python train.py --hidden_size=64 --intermediate_size=256 --hidden_act="squared_relu" --qk_norm=true --extras=["local attention windows", "gated attention", "value embeddings", "hashed n-gram embeddings", "LayerScale", "capped logits"] --init_std_o=0.0 --init_mimetic=0.5 --beta2=0.95 --weight_decay=0.05 --lr_head=0.0148 --batch_tokens=[8192, 16384, 24576] --max_seq_len=256 --train_tokens=86620000
Each number is 128 + 24 x the weight over its row's rms, rounded and kept within 0 to 255. Layers, rows and columns count from 0. The size above them is the row's rms in percent of the matrix's.

# layer 4 MLP up, 256x64, rms 0.228, rows 27-79, columns 0-63
size [ 99 110  91  94  94  95 117 104  97  95  94 107  95 100  87 103  88  98  97 103  90 101  98  94  98  96 100  84  94 118  92 104 101 102  84  99  95 102 103  93 100  83  95  86  90 100  88  93  95 111 100 101  98]
[[101  91 107 123 128 146 154 129 134  88 130 148 166 155 103 135 157 140 109 123 120 124 144 150 154 163 117 169 113 155 132  94  98 140 170  85 128 115  94 138  89 103 147 116  83 127 125 125 124 134 171 144 141 103  96 163 161 138 136  89 129 134 138  90]
 [126 103 151 139 123  89 152 128 156 102 140 152 140 134 166 147 157 130 127 116 124 147 150 105 130 148 129 118 163 150 175  95 105 140 159  80 113 150 112 131 142 109 137 133 147 151 145 134 172 187 120  93 184  80 105 131 129 130 134  96 124 103 114 117]
 [130 113 117 149 106 108  76 159 138 129 139 134 169 132 142 135 134 108 157 108 115 149 116 121 115 177 114 125 120 139 114 157 127 173 142 138 123 133 150 107 124 165 142 129 111 156  47 131 147 113 169 140 114 112 153 168 137 153 152 144 166 100 166 125]
 [ 87 101 133 130 102 122 100 111 136  66 105 107 148 109 101 120 115  83 139 133 169 155 158 159 123 132 174 178 138 125 108 116 122 136 151 171 176 139 138 136 164 122 120 104 138 157 143 129 115 127 149 160 105 134 119 123 150 103 116 128  86 142 121 152]
 [112 112 179 145 158 114 118 125 144 134  96  85  98 157 133 156 128  83 143  96 146 125 153  57 101  96  94 124 139 117 137 138 139 142 123 146 133 159 128 151 101 157 124 114 127 147 122 109 155  87 147 134 124 138  80 122 117 153 144 126 175 113 139 146]
 [176 171 123 140  77 155 139 107 130 109 104 114 103 135 103 163 135 131 168 143 153 133 124 103 114 127 107 118 128  88 156 168 132 125 135 120 110 107 123 138 117 127 163 132  90 157 125 140 116 191  97 132 108 116 117 104  99 168 157 103  97 154 117 118]
 [100 129 127 167 111 162 145 132 158 113 126 118 181 128 116 111 130 129 119 155 143 160 153 129  52  92 156 153 140  96 143 112 117  85 139 107 164 129 110 117 114 127  99 111  95 102 111 162 117 131 134 127 159 110  92 126 122 173 141 120  95 126 110 149]
 [152 102 128 168  86 153 126 132 144 100 103 118 171 117  83 100 152 132 104  88 161 119 128  75 124 165 117 172 155 106 152 145 117 131 125  83 121 125 149 135  88  85 113 115 125 148 159 121 133 108 110 123 138 134 136  93 116 143 143 113 146 104 120 156]
 [166 110  96 134  93 143 101 153 145 112 154 112 122 151 113 102 161 124 147 138 148 151 114 148 101 155  93 112 182 131 115 131 114 111 124 137 133 139 173 135 124 158 129 135  74 144 129 131 154 179 129 181 128 134 162 150 118 131  98 115  81 119 158 124]
 [157 140 110 131 111  99 122 107 131  62 110 140 114 124  79 119 149 164 121 141 150 113 141 124 120 110 138 123 132 126 144 161 124 107 132 161 123 109 165 118 147 162 119 135  85 155 101  83 130 157 126 131 138 101 123 131 179 130 133 174 109 100 183 152]
 [129  85 136 126 151 146 127 113 150  99 119 153 168 118 118 181 110 139 129 156 195  83 137 116  96 140 153 136 134 123 134 146 132 137 152 134 129 152 107 157 102 143 161 105 151 169 127 131 160 135 125 102 118  96 103  99 145 135  87 149  93 121 157 101]
 [122 121 120 139 185 136 124 153 134 129  92 145 132 117 138 130 124 107 156 134 125 154  99  75 113 135  86 111 128 103 170 139 103 158 182 154 136 147 125 112 109  72 128 122 137 143  94 100 138 167 151 171 120 129 120 107 135 166 107 150 118 140 168 128]
 [103 128 153 122 124  94  85 128 152 114 127 136  93  85 137 122 144 131 161 135 116  98 106 133 112 104 142 107 154 164 164 129 124 102 116 131  89 167 108  93 102 124 155  72 122 107 121 153 151 128  91 119 144 163 139 101 124 145 123  70 120 130  98 105]
 [ 78 108 140 169 117 123 125 152 127  93 171 119 150 105 135 137 103 120 141 125 112 135 110 104 113 132 126 159 130  81 131 117 130 175 120 138 147 121 161  94 158 101 161 108 120 134 135 159 153 170 110 132 187 108 132 137 105 117 118  96 172 113 136  87]
 [ 75 146 101 169  94 101 115 121 187 128 105 117 131 135 113 127 127 141 163 101  95 142 148 120 150 115 116 156 135 128 105 131 183 164 118 128 133 104 127 144 114 149 166  99 143 123  98 143 124 115 149 148 155 121 127  81 167  86 141 108 149 112 152 116]
 [114 126 142 181 105 138 138 106 121 118 125 156 188 134 122 157 124 136 112 102 130 120 149 148 146 152  96 114 163 142  94 118 113 153 122 103 180 144  92 102 128 142 141  81 125 129  77 128 168 118  84 150 165 131 157 154 130 141 120 132 146 154 131 109]
 [180 152 126 132 129 128 125  98 153 136 128  82 141 148 137 155 112  97 144 127 137  64 127  77 137  84 103 111 155 115 143 150 125 141 145 118 161 127  94 135  98 124 145 125 107 155 132 121 137 101 159  98 149 141 107  84 110 141 140 109 173 137 168 120]
 [136 131 130 141 126 127 112 119 145 133 112 143 101 100 171 151 147 114 151 144 118 138 161 139 112  83 203 138 144 131 165 151 119  91 154 179  91 125 144 145  93 102 114 141 131 129 119 133 142 145  82 136 113 137 100  92 148 145 154 126 124 103 127  77]
 [115 149 121 129 161 142 117 114 131 142 146 126 139 183 148 151 103 121 143  79 105 101 160 106 124 132 148 110 160 131 191 133 137 168 105  88 120 172 119 117 140 132 124 110 118 148 113 175 161 118  88 137 139 106 127 120 121 146 158  92 118 115 176 122]
 [170 152 172 117 173 107 120 129 134  81 146 134 157 113 137 175 165 161 168 122 170 123 146 120 130 126 105 163 141 113 142 129 127 116 153 117 157 167 123 142  81 155 134 132 138 144 123 135 140  92 136 106 154 115 119 158  86 134  93 163 140 124 137 112]
 [135 156 150 141 126  70 154 104 152 120 114 129 143 136 119 154 124 147 128 119 122 143  99 147  83 140 151 148 153 140 145 193 128 142 113 107 126 134  81 138 144 134 132 114 100 150  89 100 130 158 110 142 102 141  93  89 147 174  87 147 121 146 162 148]
 [117 106 132 141 123 143 124 124 132 143 137  65 121 140 140 166 139 163 131 125 133 136 149 110 109 160 129 102 123  97 141 132  87 159 127 119 172 123 155 102 119  89 127 117  92 208 105 164 131 113 149 146 125 101 169 134 109 123 138 136 111 170 156 134]
 [119 115 157 174 114 172 154 109 132 116 148 124 142 195 131 131 120 143 167 104  81 132 146  80 142 101 123 151 132 143 141 148 119 151 144  89 102 112 125 131 139 129 178 108 129 130 123 136 121 102 114 135 129 145 110 140  74 170 153 137  94 156 134 133]
 [136 152 175 123 125  92 111 140 122 119 119 137 168 121 165 145 133  90 159 113 161  94 139 119 117 150  89 149 109 127 121 115  90 164 132 123 160 132 124 164  97  98 144 108  85 117  90  94  98 113 132 155 158 141 144  75 140 117 117 150 103 129 151 143]
 [155 122 139 135 136 158  97 144 142 157 126  89 160 132 141 139 136 154 128 123 126 118 102 126 152 129 134 106 160 112 163 118 143 120 166 111 111  96 147 124 158 120 170  78 101 174  81 149 130 141 153 136 157 158 140 149 124 119 124 125  98 107 189  83]
 [152  94 148 182 110 173 103 133 131 111 132 124 179 117  97 129 136 128 152 156 127 116 148 155 111 114  78 130 147 122 125 187 116 113 146 128 118 152 174 144  88 127 112 128 135 132 116 119 157  98 129 179 116 112 126 141 124 158  91 131 168 139 129 149]
 [139 150 120 128 126 148  84 132 139 114 154  88 143 137 141 143 155 102 126  50 128 137 135 136 149 119 134 125 140 157 145 139 127 140 151 110 157 124 169 102 131 122 194 112 120 122 148 137 155 139 140 120 131  88 158 104 113 129 169  92  81 123 117  88]
 [144 106 155 187 141  98 101 135 151  98 155 142 137 167  66 116 127 108 115 139 123 155 125 108  84 153 117 111 119 118  86  97 181 113 127 117 120 167 122 111 152  91 155 126 118 151 122 132 105 132 119 148 113 124 103 148 115 160 165 136 106 107 135 121]
 [130 117 174 147 121 125  94 118 131 102 153 150 147  98 168 169 130 128 119 147 141 112 165 128 102 123 128  93 140 150 176 101 149  94 164 138 156 149 152 142 157 100 154 134 125 112 124 158 178 170  91 169 127 104 138 137 147 113 144 130 109 153 107 131]
 [123 134 146 118 160 161 123 117 136  77 181  62 182 140 111 142 146 151 122 163 122  97 145 155 135 142 160 149 131 103 152 113  96 132 143 120 131 146 134 163  99 152 134 108 102 114 136 120 167 142 102 109 152 103 120 173 111 132 117 107 119 103 123 134]
 [158 137 171 143  89 165 108  99 161 132 121 121 107 121 153 180 141 105 112 134  88 112 139 128 121 137 143 111 153 154 153 147 123 131 113  88 104 101 117 139  98 141 152 130 120 151 113 164 128 124 130 129 116 120 114 130 147 222 110 126 126 101 124 100]
 [147 173 115 127  98 111 114  82 126 102 143 140  93 119 136 156 124 132 169 156 137 158 148 111 136 173 123 109 148 107 164 140  86 109 141 106 139  98 135 121 143 144 127 148 104 160 129 170 183 156 119 136 159  96 127 154 154 138 121 149 110 103 167 107]
 [132 112 108 108 104 116 130 132 193 108  95 104 164 101 154 145 109  78 115 159 132  89 182 139 160 119 134 146 141 131 144 133 149 104 133 161 135 181 144 148 139 138 172 138 130 119 119 130 133 111 163 125 158 108 133 122 136 114 160 112 152  81 128 123]
 [133 133 117 126 121 120  71 102 126 104 121 120 109 125  94 194 124 139 139 145 143 124 120 125 113 106  77  87 137 118 121 120 112 115 108 167 140 111 134  93 113 146 141  92 134 118  83 172 174 123 136 134 168  72 148 153 151 141 124 104 113 132 144 126]
 [139 154 144 139 137 134 115 146 190 136 146 131 138 102 102 115 129 116 107 118 151 104 181  88 134 106 132 146 129 136  98 113 115 132 119 161 150 111 140  95  83  95 163 152 113 136 140 108 109 116 113 146 104  80 107 128 120 130 123  92 119  72  95  87]
 [100 125 137 100 144  90 109 122 124 108  79 108 153 141 119 108 158 144 145  92 136 159 128 128 127 100 205 146 161 142 165 108 127 141 152 123  97 129 160 127 115 148 175 102  99 129 133 139 130 167 124 143  93  94 147 124 113  94 144 119 159 127 142 129]
 [166  88 176 118 124 137 170 130 148  81  85 128 172 124 126 144 127 122 124  97 123 151 151 155 129 119 114 123 156 138 117 107 143 135 130 164 135 134 158 140 100 111 148 144 136  94  68 124 141 135 116  89 117 162 121 118 131 145 156 134 155  90 171 153]
 [145 142 132 144  81 150 142 132 120 134 120 129 130 101 142 136 170 109 167  56  97 116 142 141 147 139 159 107 191 124 136 122 142 161 140 133 147 124 108  89  92 122 132 141 113 167  88 118 141 104 176 125 122 127 117 133 170 161 118 125 135 152 131 116]
 [110 119 129 133 119 111  84 116 144 118 150 138 167 116 142 138 163 125 155 116 103 123 135 149 146 153 114  84 168 106 172  80 147 126 119 167 176 122 103  84 100 128 109 115 140 150  78 117 118 130 165 140 170  99 129 150 145 132 125 121 127 146 138  90]
 [ 98 146 136 140 165 139 122  72 166 128 147 148 108 157 153 151 115 145 137 144 134  95 186  67 123 166 129 117 153 134 156  89 125 154 107  90 142 148 122 129 140  93 151 128 132 119 115 186 117 100 117 128 143 139 136 113 140 138 132 145 119 138 159 103]
 [ 93 154 103 145 117 129 135  87 126  99 139 147 104 151 140 152 123 144 125  63 130 134 146 120  95 100 135 110 136 125 122 100 106 117 137 127 184 153 101 107 151 146 139 105 129 138  99  84 135  75 125 129 128 138 165 109 155 105 139 126 156 143 175  89]
 [107 121 132 137  73  92 110 121 130  75 134 137 140 142 168 149 137 144 109 112 152 100 150  79 105 107 121 147 202 135 150 140 154 101 118 104 145 165  89 144 133 101 114 149 103 122 150 121 108 130 167 120 115 147 132 135 155 137 144 123 110 134  92 146]
 [104  91 135 131 109 187  90 124 162 111 128 101 139 117 153 173 141 145 106 135  95 104 123 142  77 128 147 153 152 124 129 117 114 111 104 108 165  99 122 111  88 153 124 149 124 120 115 154 129 151 180 111 102 112 118 140 128 139 161  84 107 105 156 135]
 [135 172 156 143 144 108 149 115 111  83 144 135 127 115 120  97 120  92 163 106 140 150 144 156  97 139 134 131 136 148 191  96 184 104 145 132 161 123 151 129 167 100 119 123 114 105 113 121 130 150  92 158  97 118 108 127  98 118 136 118  83 159 130 126]
 [105 176  88 182 111 128 135 134 134  88 132 121  91 130 130 145 111 157 123 121 106 116 149 124 146  77 131 164 133 111 138 108 113 122 129  84 115 126 129 120 159 123 153  67 102 128 103  98  97  87 120 130 136 157 143 115 165  85 142 124 131 141 155 120]
 [129 171 115 150 120 107 153 114 132  98 130  86 124 135  93 145 120 116 133  84 135 126 125 134  68 125 145 183 125 142 153 150 128  92 163 143 146 158 138 125  98 146 164 110  94 139  73 111 114 137 139 157 132 132 106 181 133 159 143 104 129 128 145 143]
 [105  91 164 150 115 153 154  83 155 113 114  78 101 121 142 144  99 124 127 115 150 145 163 146 130 131 117 125 174 106 154 120 177 129 144 143 130 163 106 125 103 120 135 100  98 138 141 127 158 110 145 148 106 164 148 151 117 146 178  98  97 130 157 146]
 [143 159  96 137 113 140 120 138 103  43 147 128 127 175 157 106 151 112 167 118 129 138 134 159 131 122 138 120 151 152 154  94 144  95 126 122 173 130 188 131 134 130 127  99 126 138 105 135 128 134 107 135 144 145  94 122 139 104 150 142 107 155 107 172]
 [ 99 106 165 117 119  92 153 141 157 113  89 148 111 155 120  96  96 133 161 123 112 135 190 136 138 159 129 158 136 147 111 175  92 102 125 107 145 117 134 109 127  84 130 122 119 109 142  83 117 145 139 152 120 109 115 126 114 161 107  90 110  94 113  96]
 [130 152 168 137 138 128 128 117 118 128 127 149 127 138 111 105 158  99 137 106 156  80 122 117 155 140 127 119 148 115 138 186 120 146 115 116 144 168 118  93  82 142 176 133 115 151  69 172 152 148 123 164 125  97 121  97 161 141 108 152 117 124 131  96]
 [151 105 162 139 110 143 129 155 131 134 137 122 128  89 135 145 139 145 147 114  90 120 121 125 107 159  98 141 158 136 158 141 143  74 140  90 121  97 201  93 125 123 174 128 112 102 104 147 164 129  92 160 152 148 112 122 156 146 131 144 118 102 113 103]
 [176 167 148 135 118 144 163 121 148 123 129  67 136 127 104 139 112  94 133 127 150 119 124 131 121 120 166 152 118  77 105 102 144 125 193 176 152 117 107 128 112 126 131 126 128 152 133 121 104 130 119 130 127 142 119 112 154 151 156  68 153 158 110 104]
 [152 169 115 124 108 118  90  96 189 135 131 111 122 147 122 128 132 124 131 120 177 128 141 136 130 177 104 135 139 123 106 130 139 191 139 178 103 100 170  87 120 124 168 115  94 142 122 116 104 111 146 135 170 144 130 119 150 153 128  95 117 124 116 124]]
# layer 4 MLP down (transposed), 256x64, rms 0.213, rows 27-78, columns 0-63
size [ 89 107  95  98  96  96 108 106 100  95  94 114  95  94  90 109  88 100  90 105  99  95 103 100 103 106 106  88 100 114 100 102 103 106  86 101 101 103 102  91 102  88 104  87  96 100  97  99  90 103 103  98]
[[140  72 100 166 170 111 113 132 174 123 147 148 109 112 127 151 101 125 114 134 151 104 142 131 103  76 134 176  87 120 149 133 113 121  99 144 113  86 143 148 107 119  91 130 155 127  98 106 139 107 148 120 121 138 167  90 103 125 152 166 142 131 128 126]
 [124 140 145 170 157 142 153 109 140 159 158 168  89 121 154 150 146 138 131 121 117  99  97 104  80 149 103  95 120 144 143 106 137 109 130 115 119 107 132 173 180 155 100 121 175 107 118 116 143 139 137 106 152 124  87 120 115 129 112  93 146  86 107 131]
 [145 123 123 139 140  94 151 150 127 161 154 108 144 157 185 123 113 189 159 133 150 140 133 142 136 136 139 127  76 114 102  93 154 136 174 128 101 163 160 150 118 121  88 114 127 135 124 142 103  92 141 182 129 144 134 111 133 133 111 125 154  98 153 117]
 [170 129 119 121 149 107 119  97 128 160 106 125 136 133 114 147  82 176 123 108 160 132 111 119 150 109 106 139 131 104 168 145 135 104 168 125 149 129 123 136 141  94 121 127  95 154  80 120 144 118 118 190 130 159 125 151 118  91 129 148 168  85 162 117]
 [109 114 123 153 165 129 108 108 131 163 139 178  82 110 141 111 129 166 150 117  91 139 120 160 183 120 129 146 112 109 142 124 145 122 105  95 102  93 140 115 135 144  54 151 115  95 111  91 130 123  88 116 112 146 126 116 118 137 141 117 127 162 140 140]
 [153 127 115 124 183 134 145 116 155 115 128  67  77 115 150 127 126  87 140 140  93 138 150 134 111 123 118 123 156 149 139  76 151 110 170 113 163 119 122 112 120 111 113 143 102 126 137 133 162  95 114 124 145 125 141 120 170 149 154 102 112 135 146  72]
 [104 145 104 159 168 123 140 131  73 147 131 127 141 128 141 105  80 148 130 138 125 128 123 142  76  95 151 154  98 105 131 131 104 127  89  75 127  73 145 180 154 115 101 111 123 132 131 129 100 136 142 139 149 141 113 154 126 144 131 107 130 163 122 165]
 [148 107 144 138  89 109 102 150 105 129 165 124 170 136 101  79 136 130 111 113 106 108  99  77 159 130  91 145 112 164 129 128 163 141 145 124  99 114 168 119 108 145  95 132 125 122 164  97  82 130 139 126 101 157 131 120 124 131  93 163 131 116 153 158]
 [160 102 128  47  98 124 105 148 130 108 129 124 116 134 131 123 110 133 147 147 129 131 140 154 139 134  88  93 148  80  95 117 156 137 112 127 161 115 102 150 160 116 155 131 173  93 141 131 100 130  88 128 112 127 105 105 113 144 112 128  85 136 150  91]
 [125 110 124 175 110 121 121  95 106 151 139  99  85 109 138 142 121 158 166 103 129 100  75 105  98 114 163 112 140 140 132  82 184 150 133 151 175 157  86 133 170 118 111 125 132 139 148 116 152 102 133 146 128 142  96 114 136 134 139 129 103 123 147 130]
 [124 155 126 109 172 111  84  96 158 152 153  91  96 144 140 171  61 152 144 111 102 148 128 165 122 121 150 142 109 124 163 125 129 159 130 121 118 138 135 135 164 151 112 161 122 121 153 100 103  85 123 122 106 113 115 154  94 114 103 104 139 101 128 128]
 [144 103 159 116 107 112 164 123 125 106 158 139 144 150 125 133 140 112 169 150 133 150  94 164 171 158 125 114 153 143  95 108 156 115 118 145 130 126 148 124 111 149 130 135 154 150 151 126 128 154 143 127 165  86 144  51 107 103 140  96  96 108  89 141]
 [126 110 139  89  72 103 128 121 140 146 121 200 134 132  95 101 133 126 108 154 126 136 151 115 136 126 137 143 152 136 102 130 134  80 150 123 100 145 149 125 128 102 122 129 175 111 162 143  99 115 124 115 140 189 134  99  79 139 108 116 157 133 124  96]
 [143  85  94 105 146 155 123 104 117 126 129 127 122 112 121 153 129 147 129 137 139 110 130 172 128  81 127 146 143 117 104 139 158 107  93 124 119 146  76 129 159 167 156 168 147 104 131 116 114 164  87  97 142 112 134  90 115 125 110 139  59  99 132 120]
 [108 155  79 140  73  89 143 131 103 135  84  91 113 122  92 155 120 120 113 133 133 124 114 158 124 122  99 176 148 113 153 134 142 183 118 152 160 115 134  93  93 127 128 128 119 127  83 142 154 136 127 122 114 158 129 155 138 117 128 115 168 121 169 140]
 [108 126 144 130  78 134 143 177  96 152 136 102 126 160 108 128 150 114 110 141 127  75 154 138 141 194 120 115 111  97 102 120 100 133 122 189 129 154 124 152 120 164  93 142 132 152 123 129 113 118 148 107 149 139 139 130 146 132 112 118 136  84 171 126]
 [143 111 127 128 151  76 159  86 141 143 142 121 120 150 150  96  95 148 141 120 103 156  88 164 105 147 146 122 127 129 153 123 144 163  93 125 161 119 146 122 176 139 137 105 110 127 148 145 158 180  76 121 121 128 109 129 177 143  99 134 132 148 119  99]
 [119 151  73 100 152 104 166 160 135 154 135 153 145 168  69 110 115 151 182 161 119 136 130 113 103 136 118  86 151 136 121 117 112 130 128 100 122 157 141 125 131 116  78 150 161  98 133 122 150  89 147 128 134 146 148 171 114 125 136 125 131 133  98 128]
 [107  88  81 144 117 107 144  93 125 131 113 160 105 147 101 166 101 112 127 140 136 122 149 144 173 147 125 156  83 148 121 157 120 105 121 131 129 100 155 178 146 121 130 103 160 147 142 121 120 158 122 175 133 156  82 100 161 151 124 161 140 106 133 121]
 [110 121 109 126 143 133 115 126 145 127 115 110 117 152 143  90 135 131 121 115  86 112 111 169  89 125 122  99  80 177 127 123 145 124 130 111 144 160  91 102 174 140 131 152  92 126 104  85 152 130  85 110  85 148 115 120 147 110 147  77 126  99  99 142]
 [113 115 110  93 136 114 146 122 131 100 136 105 111  70 182 151 125 119  97 122 105 161 134 129 135 122  97 110 170 131 109 128 135 174 161 135 116  86 121 134 154 154 141 157 137 137  76 114 126 150 142  93 123 115 128 174 140 132  99 109 132 108 147 179]
 [112 129 130 124 172 103 136 118  95 194  96 106 158 154  71 128 155 105 169 133 111 144  99 140 138 129 148 115 101 131 109 116 119 134  96 128 117 128 125 138 139 113  95 112 126 103 153 111 127  79 106 135 114 117 107 128 187 122 103 106 122  84 121  99]
 [155 117 110 118 147 146 164 115 134 156 146 144 148 125 122 109 140 158 122 132  90 112 190 131  89 159 124 165 163 138 131  98 121 126 152 108 109 125 141 115 158  98 109 173 136 124 156  77 161 148 125  99 121 161 100 158  92 128 101 119 136 150 153 102]
 [109 146 119 133 131 126 136 126 115 166 107 134 150  93  69 107 113 150 101 104 161 156  81 127 115 127 136 134 120 116  95 153 129 148 119  63 126 129  98 113 104 144 130 109 158  77 119 108 166 135 100 115 128 110 124 132 106 139  94 145 127 192 126 126]
 [120 143  72 141 126 120  78 156 115 147 110 133 114 134 110  74 121 118 130  94 147 153 160 133 128 101 162 157 149 118 134  94 129 141 136 164 177 107 123 123 133 138 131 121 156 162 128 142 123 114 154 135 123 177 136 183 154 127  95 119 105 101  90 121]
 [150 139 139 127 103 126  79 174  84 137 110 126 180 110 158 121 153  95 123 124 100 124 144 115 147 107  95 101 138 115 116 170 134 160 128 107 120 140 113 147 181 136 125 149 148 145 143 141 126  84 130  94 136 141  63 125 160 137 114 121 115 146 129 100]
 [172 112 132 101 127 155 121 135 107  95 135 154 115 104 179 129 145 138 102 137 108 107 132 135 152 131 150  88 145 160 141 118 135 138 121 122  82  90 115 169 120 119 114 180 132 138 108 136  97 110 161  96 113 143 124 130  90 189 131 177 124 136 110 137]
 [163 116 126 163 151 154 125 134 137 140 174 163 112 169 112 142 119 117 107 187 129 152 113 146 127 102 119 112 139 114 116 135 195 113 140 130 115  96 125 149 155  93 119 167 191 114 137 125 106 123 168 150 153 112 127 139 111 131 101 145 152 107 134 131]
 [146 137 127 145 156 135 143 158  98 159 132 172 126 103 132 123 127  80 149 154 117  97 112 151 123 110 144 108 119 176 125 157 154 125 117 162 118 144 139 121 135 129 128 146 118 143 108 160 123 116 124 125  87 141 113  80  93  73  84 119 160  84 166 141]
 [121 127 124 137 151 157  86 119 141 120 154 167  93  96 129 108 128 144 104 162 130 134 102 135 129  67 146 117 112 175 101 103  96 146 133 171 103 120 128 149 154 159 133 140 124 146 115 153 153 137 133 146 111 129  94 171 166 113 125 132 136  93  73 127]
 [131 120 146 103 142 104 154 123 142 156 142 147 138 109 102 139 121 137 168 113 172 116 123 117 145 166 123 131 128 162  87 108 146 165 148 153 164  99 152 108 126  97  82 162  98  73 137 121 100 119 107 157 138 167 150 160 135 105 143 143 154 116 142 154]
 [103  94 136 127 124 119 133  90 166 120 160 164  96 129 128 135 143 141 133 121 178 130  95 139 158 138 128 119 155 169 162 165 147 129  67 136 126  75 108 131 154 135  99 110 120 134  99 123  97 114 138 117 132 129 114 103 147 134 121 122 159  61 131 122]
 [126 122  90  84 125 182 127  96  97 150 134 112  92 133 163 173 111 119 101 130 131 140 123 111 112 128 139 103 143  98  93 155 119 103 137 104 172 151 129 133 118 139 143 149 130 111 132 189 136 152 131  96 144 135 148 155  98 148 106 108 108 125 178 151]
 [137 130 146 150 139 164 135 162 130 173 152 127 132  81 166 130 137 115  85 103  77 107 106 140 132 105 141  75 119 156 111 141 154 143  94 132 139 133 139 108 145 173 138 119  88 137 146 107 102 128 100 118 127 108  88 110 131 146  79 114 112 111 109 107]
 [119 126 114 107 143  89 127  81 141 116 122 121 102 108 154 152  75 160 188  90 115 129  90 124 156 113 125 125 126 147 155  91 133 120 149 105  91 122 159  83 152 124 127 100 146 121  90 142 127 106 125 169  97 129 103 108 108 146 145 103 147 125 123 150]
 [154 148 140 101 117 133 139 132 142 100 136 134 104 170 118 139 165 147 115 102 129  79 116 148 119  97 129  81 173 124 162 119 131 128  87 125  60 140 125 145 165 149 152 144 119 120 168 166 116 127 128 108 132 129 140 103 111 167  88 164 122 137 140 128]
 [115 138 107 114  94 145 111 175 112  98 123 151 138 147 164 131 157 136 132 165 124 115 104 119 106 109 140 106 108 133 141 163 128 120 122 147  79  83 134  95 129 131 117  97 114  93 157 122 148  54  99 121 130 166 142 151 100 111 143 122 136 168 157 132]
 [121 164 131 126 112 160 129 144 104 145 128 155 137 104 123  86 142 142 134 148 118 129 136 152 136 132 154 135 118 113 108  91 187  97 125 175 165 124  99 147 133 147 111 102 135 127 160 174 108 118 145 121 130 119 168 141 112 200  97 152  95 134 113 107]
 [101  86 130 126 113 136 138 136  65 116 116 139 123 107 139 152 150 159 119 144 132 120 156 145 127 156 118 139 133 152 153  81 200 182 101 148 157 132  83 127  89 155 106  92 125 139 113 138 149 114 140 149 117 115 119 127 130 122  93 158 148 134 140 121]
 [129 155 108 118 114 126 134 115  94 123 178 104 104 156 180 132 110  97 112 145 113 122 124 151 157 127 116 128 105 154  99 142 128 113 138 154  96 122 138 186 114 128 122 135 170  90 158  99 134 169 120 115 141 172 158 162 172 104  97 116 121 140 122 115]
 [107 158 109 142 113 101 134 127 115 134  81  78 130  93 118 123 118  79 137 116 135  75 182 117 111 151 105  96 130 124  86 110 124 142 132 105  90 119 143 125 109 162 149 100 108 157 134 118 139 139 136 118 150 147 141 175 134 150 104 155  88 138 101 139]
 [ 74 122 116 100 108  96  99 179  77 127 119 138 138  96 127 130 122 138 124 157 103 149  91 121 132  98  91 127 149 147 150 116 159 137 129  96 116 116 121 145 131 121 107  94 169 127 136 162 140 115 113 155 160 124 134 112  91 103 129 107  78 145 130 171]
 [109 139 145 119 153 113 129  83 139 163 147 103 112 118 119  86 124 124 149  87 137 146 148  77 158 113 107 107 110 165 169 106 146 137  99 108 133 137 149 140  91 119 123 147 127 152 114  90 118 145 161 146 162 149 158  96 157  78 141 137 160 137  99 133]
 [148 116 121 119 178 147 139 104 130 160 123 124 146 104  95 147  90 108 136 121 145 147 150 146 128 112 110 146 140 129 120 134 191 113 139 140 119  73 160 144  94 148 130 137  97 144  92 113 163 136 165 131 142 171 133 139 143 144 120 135 145 111 185 174]
 [ 92 165  85 157 101 112 119 161  73  99 128  99 113 101  89 138 136  88 152 151 137 120 107  96 113 117 127 178 147 128 146 140 107 130  83 115  89 133 146 103 135 106 108 117 161 150 135 129 140 152  92 130 125 135 121 144 129 158 101 143 125 172 120 126]
 [156 105  60 134 119  93 142 142 135 168 113 122 138 150 179 107 146 123 126 141 151 184 144 108 102 134 103 144  98 131 102 144 149 135 164 114  90 132 104 129 122 107 135 112 116 107 163  94 109 167 161 123 108  96 119 110 158 114 156 133 148 111 146 122]
 [185 134 120 165 124 142 139  83 152 124 110 114 144 107 137 112  92 150 133 132 134 142 106 130 160 127 129 133 103 106 129 145 139 160 115 125 102  95 131 169 151 132 110 126 169 118 128 108 104 134 107 122  92 161 122 177 151 157 111 144 160 177 144 185]
 [113 131 112 135 165 148 151  91 159 133 134 120 129 144 128 139 134 132 136  77 130 108 135 126 126 134 105 114 131 138 148 140 158 112 195 166  94 135 128 128 117 124 200 129  72 139  97 114 141 130 106 132 144 143 112 103  89 133 135 111 125 101 147  68]
 [155 128 111 162 122  75 151 145 169 133 117 152 139 116 116 107 104 149 125 120 137 145 122  83 104  93 133 153 103 127 119 148 125 102 131 161 124  96 132 121 123 112 148 138 126  85  99 142 126 164 123 158  71 131 101 132 118 139  69 142 142 184 103 127]
 [124 166 172  72 123 117 141 113 101 114 155 154  73 126 101 107 176 105 129  94 119 137 114 124 163 147 142 141 151  92  89 141 140 122  79  99 138 104 139 134 156 159 127 121 125 105  80 117 121 153 101 114 101 126 125 119 120 110 106 128 131 160 129 118]
 [131 164  85 109 137 137 154 114 102  94 127 172 149 107 104  86 147 149 100  91 151 111 141 120 166 142 128 127 140 117 124 115 129 150 141 159 151 163 167 166 146 153 130 148 120 165 132 150 119 139 122  82 147 157  95 110 114 128  93 163 126  93 148 145]
 [113 143 152  93 154  94  86 126 164 120 147 117 131 123 131 155 139 163 187 101 117 124 141 107 122 139 127 160 116 139 160 124 164  88 138 120 127 148 108 158 127 153 124 119  81 108 113 153 162 115 146 172  86 154  98 121 127 129 107 108 119  81 126 108]]